Weights of a small transformer language model: learned positions.
Each number is 500 + 40 x the weight over its row's rms, rounded and kept within 0 to 999. Layers, rows and columns count from 0. Numbers have three digits each. The size before them is the row's rms in percent of the matrix's.

# layer 3 MLP down (transposed), 640x160, rms 0.0987, rows 387-392, columns 0-159
085:537484515495521487439543513511592501528502497457484462503467507477505415495445544513531475533483557460466526517467504485466488469489500431548454520515532569512473518502539520488506450503469490467600484470554526488546530477552492542439525526550552523545542469470515463455471539458499450517486577489514504512506521556454467600445426563516525450485573505515474518439354495408512569515507527544470491495445430538533565549511462478554475499493484502546472485482606476443508495527545537
072:513555527484482490527520521521505451583510501457532520585530506511485499499558549473590499492471495569479439436495547500492473469569489462481518436504519535502486434518532549449441509468461544476490538435564483518401493546487531527505509459534518440484488520479462529381498515478531523549418472534487457451473508465600513540472447479531538570511449520481547528492445479521544509396487489486423579450428465529461514494516557530478444509483476506519477456529566461481485529492476440
097:505529465535469577491496427529408496518426546535541506496434589529512507515520484431525546491496528499443488442597527521494463509460549493541487458541453476535513536519561506552479503513477529522547518499442486544556497470446448472448436507393533521453499537488466587502496525479505503498422445581422529555443501487438509511553466499523536536466520547530501513505472520568493525530455515461495456492517483499425472508542559471515470495450516529518457448538609510521429504484517548
117:495512470500551542507547463515442540468499477507507494502524518504525456469613407550594503501484495514489509478500439579487477481510463525456501484491579524497499475565532469475468572407505457491475565480515623529483425491582531469510502545554475511529545549520496533511506504471509545491420517450517504471521516504510490470552486538494481517403495474434423405453471483502455508521412485533459509540533571543466534505482504455485425441548506465537538533486516565525476461527530482
075:477490455475519531506508536496474456579564516443547490539523489508546509446524491481488490464536508503406518517495478442539455409499500476520461434512477443480527525496452510528487551535465481519490409529484530482501519474407486501451489559559501504504540499584524518510514527577536562512521495543539480473419561497502528542528457506456485459500499470488561545514499528541450498459516437481503541532466435445466457582471555548485510457417485511456603490491504431555429497600461575
096:526524494541539511546499484464523547521470506535532471519524493485566479470574505482473437454542501542509574521594419494455473555527472560482456477526489478502536517524546545487458550483466542501483494518567513483488500492512454524436470492523494551464505552433487586582489508444496503440507554545447408447583422501525543392541485491457501547477507494491527560503476486410489555480549482515499514495481476540492505507464426503517401441510484516468468593457571486487495489505554447
# layer 3 MLP gate, 640x160, rms 0.169, rows 388-393, columns 0-159
072:550531503510526482504466554512525578485477491467484525486452532488456550562490550488456508491513499466529506519527568526481503427486451560458581522505481478511534459487466563422451478546501507509559524504474552476545502556495458491534529431574487477502551514557478525542513482407429546495461503481459465507455495431521490571602562523423463491466491475584450463506467508543533562459492476482518566431551469562512538453517541408571514498498470464484571536544520515432509464463490505
098:581493538539591502454539489542533520488524519470469481542430488500497584489486580439511516449492537562591518488482408491507438504501588498474531545466477495484469443553546572490480559515484557477522548565412509524468488580515510469463480534414553525481539433519501497523513510486500432486496464503471483483512464554517517454470569452489466545499511450518493535582453554513587561466381494476512421466474470479442494472511537508502482505482481440523510489487481509524478487507495497
117:494544464485509530552474526508483523519502457530418568479402511512536548513522458513525531488508453541468539455570491504529518477525467551549593569513525530444509468539549477521460607456532481427474584527403510503524486522500556545537502434578457492532500514536507560506543513470527512529438461518522476476489508554595495472504506511458493499481418509408501485490485538480445501546428492490494522534531552538545497487532532542482402524550512452515481561446506513502422489520529557
066:512517578479558498442465455582528518489511478484521520487444485556528527539519514529515500543454440504420442497483512517528516493519471550450540492450549460584502469465531517443570433494490472439523600411500494474471501448469524498467572489552475469429464501559559491474502533452469467473453429515464533433556475539617523493497545536458522488509477556495495469481574462460533539522485491558460495508512503572508492423520513500519510502530527430507477507511420548502543436517573492
095:540564543465545563496500486511501513475491447442445516498515563552529547450486500517551551462584430478408556564536452426484474477491517557468463462469513493497409473458502526487426477474537471533528478503505492467435549524488500579534469513553534486454482560496486467511447457489512460545457446498541521419589489472440500461452547475488515464482530484441510553484481519471512449515526461497591517505492515434514446523534506474551512551561465526504556558466531482593436505501547534
085:471452502625458447519480506499566541511515477512535512492495505516551470476518452536556544495528493495537576509453527437482518518545465534520517519450441498481522462493452550468487504476557511496419508549457564487492485556538531510494516497499503543590521348576508493540537496450558511546517487519512478391449551525472588519497462505432527489542461512515464552569544538545488506409536485497467555514478512481441446478504499502534509480500465480533487411499489521508506569460454454
# layer 3 MLP up, 640x160, rms 0.154, rows 388-392, columns 0-159
071:511480534479441469484531542523523545562482533398480513518504476510528558522552487499564504506474490476502488522474495494557547467493491494526558542519552461575422488509535451422466474434465476508512496492475516467551432544551476443531580466478506486444468464513460498451587533498518493518405491507532435528545530541432512497539459515522528505531466520549558431434485544487522567473532499424449496557574443472476487487471501512573445518400427454553551519483491493565458474489465502
091:532507590483508499491463555559414528509522521474498485484477535501546482517428516493509584545496534523492498498489469473462442531503518527478508495439434435486516476542515506487419591468506539499527478612476539519517445515412481546489518489438441522590457449562530514512528475562512500530449466475520506492492507506508475470523471444429544450528574551557476472554537509540525544479482571489457437473462580450446473511468498512522461547548469491448440464488413508539551548489522444
116:484564456536517431480527502472517460547402503437541494476465581528553486501524485516501495469563425516498509427473437526490520419485497456472531560498581529481494470497464472527552542480545457543538506422461609500510494545548447420497524489516451483469564528534421526549535461505552475495516465520505540509540565514498568496572496454522498545496542552519496500466450562480461484527513474462448488473511474512492456463506559500397433450543476489524492533509456442457479482482551563
075:517530459594509499567571465437482457531524560536494527503554487450544483500507455450551496515540555481529569537425456432519463400490474459528481468514447428454536466529459452488482493480501499544498482477442522506544474512479492499483508502451502486493519455486454486520568460502494539508529470534478485484505578501456499503502491526523534459421475477473497563567497532581423466479492573414435534503490452461426504598471554541465507429496497461476576535484458444541464549536493549
091:499508548571516480510550514539473411511486492523506516464527497504563537443533490495486522500518518436513584526587428508485467447465540538527447387559485450487473501529541497510430510515481421520474460510543565470560529453542468575537453469485447464476456540454473519522355472518417528542500532441534457414521530537463558505523524447513499496513509490499449511493568495537481496535500399530537527516555474466470472508523511456494486561458460505474520477480502546515535529476451506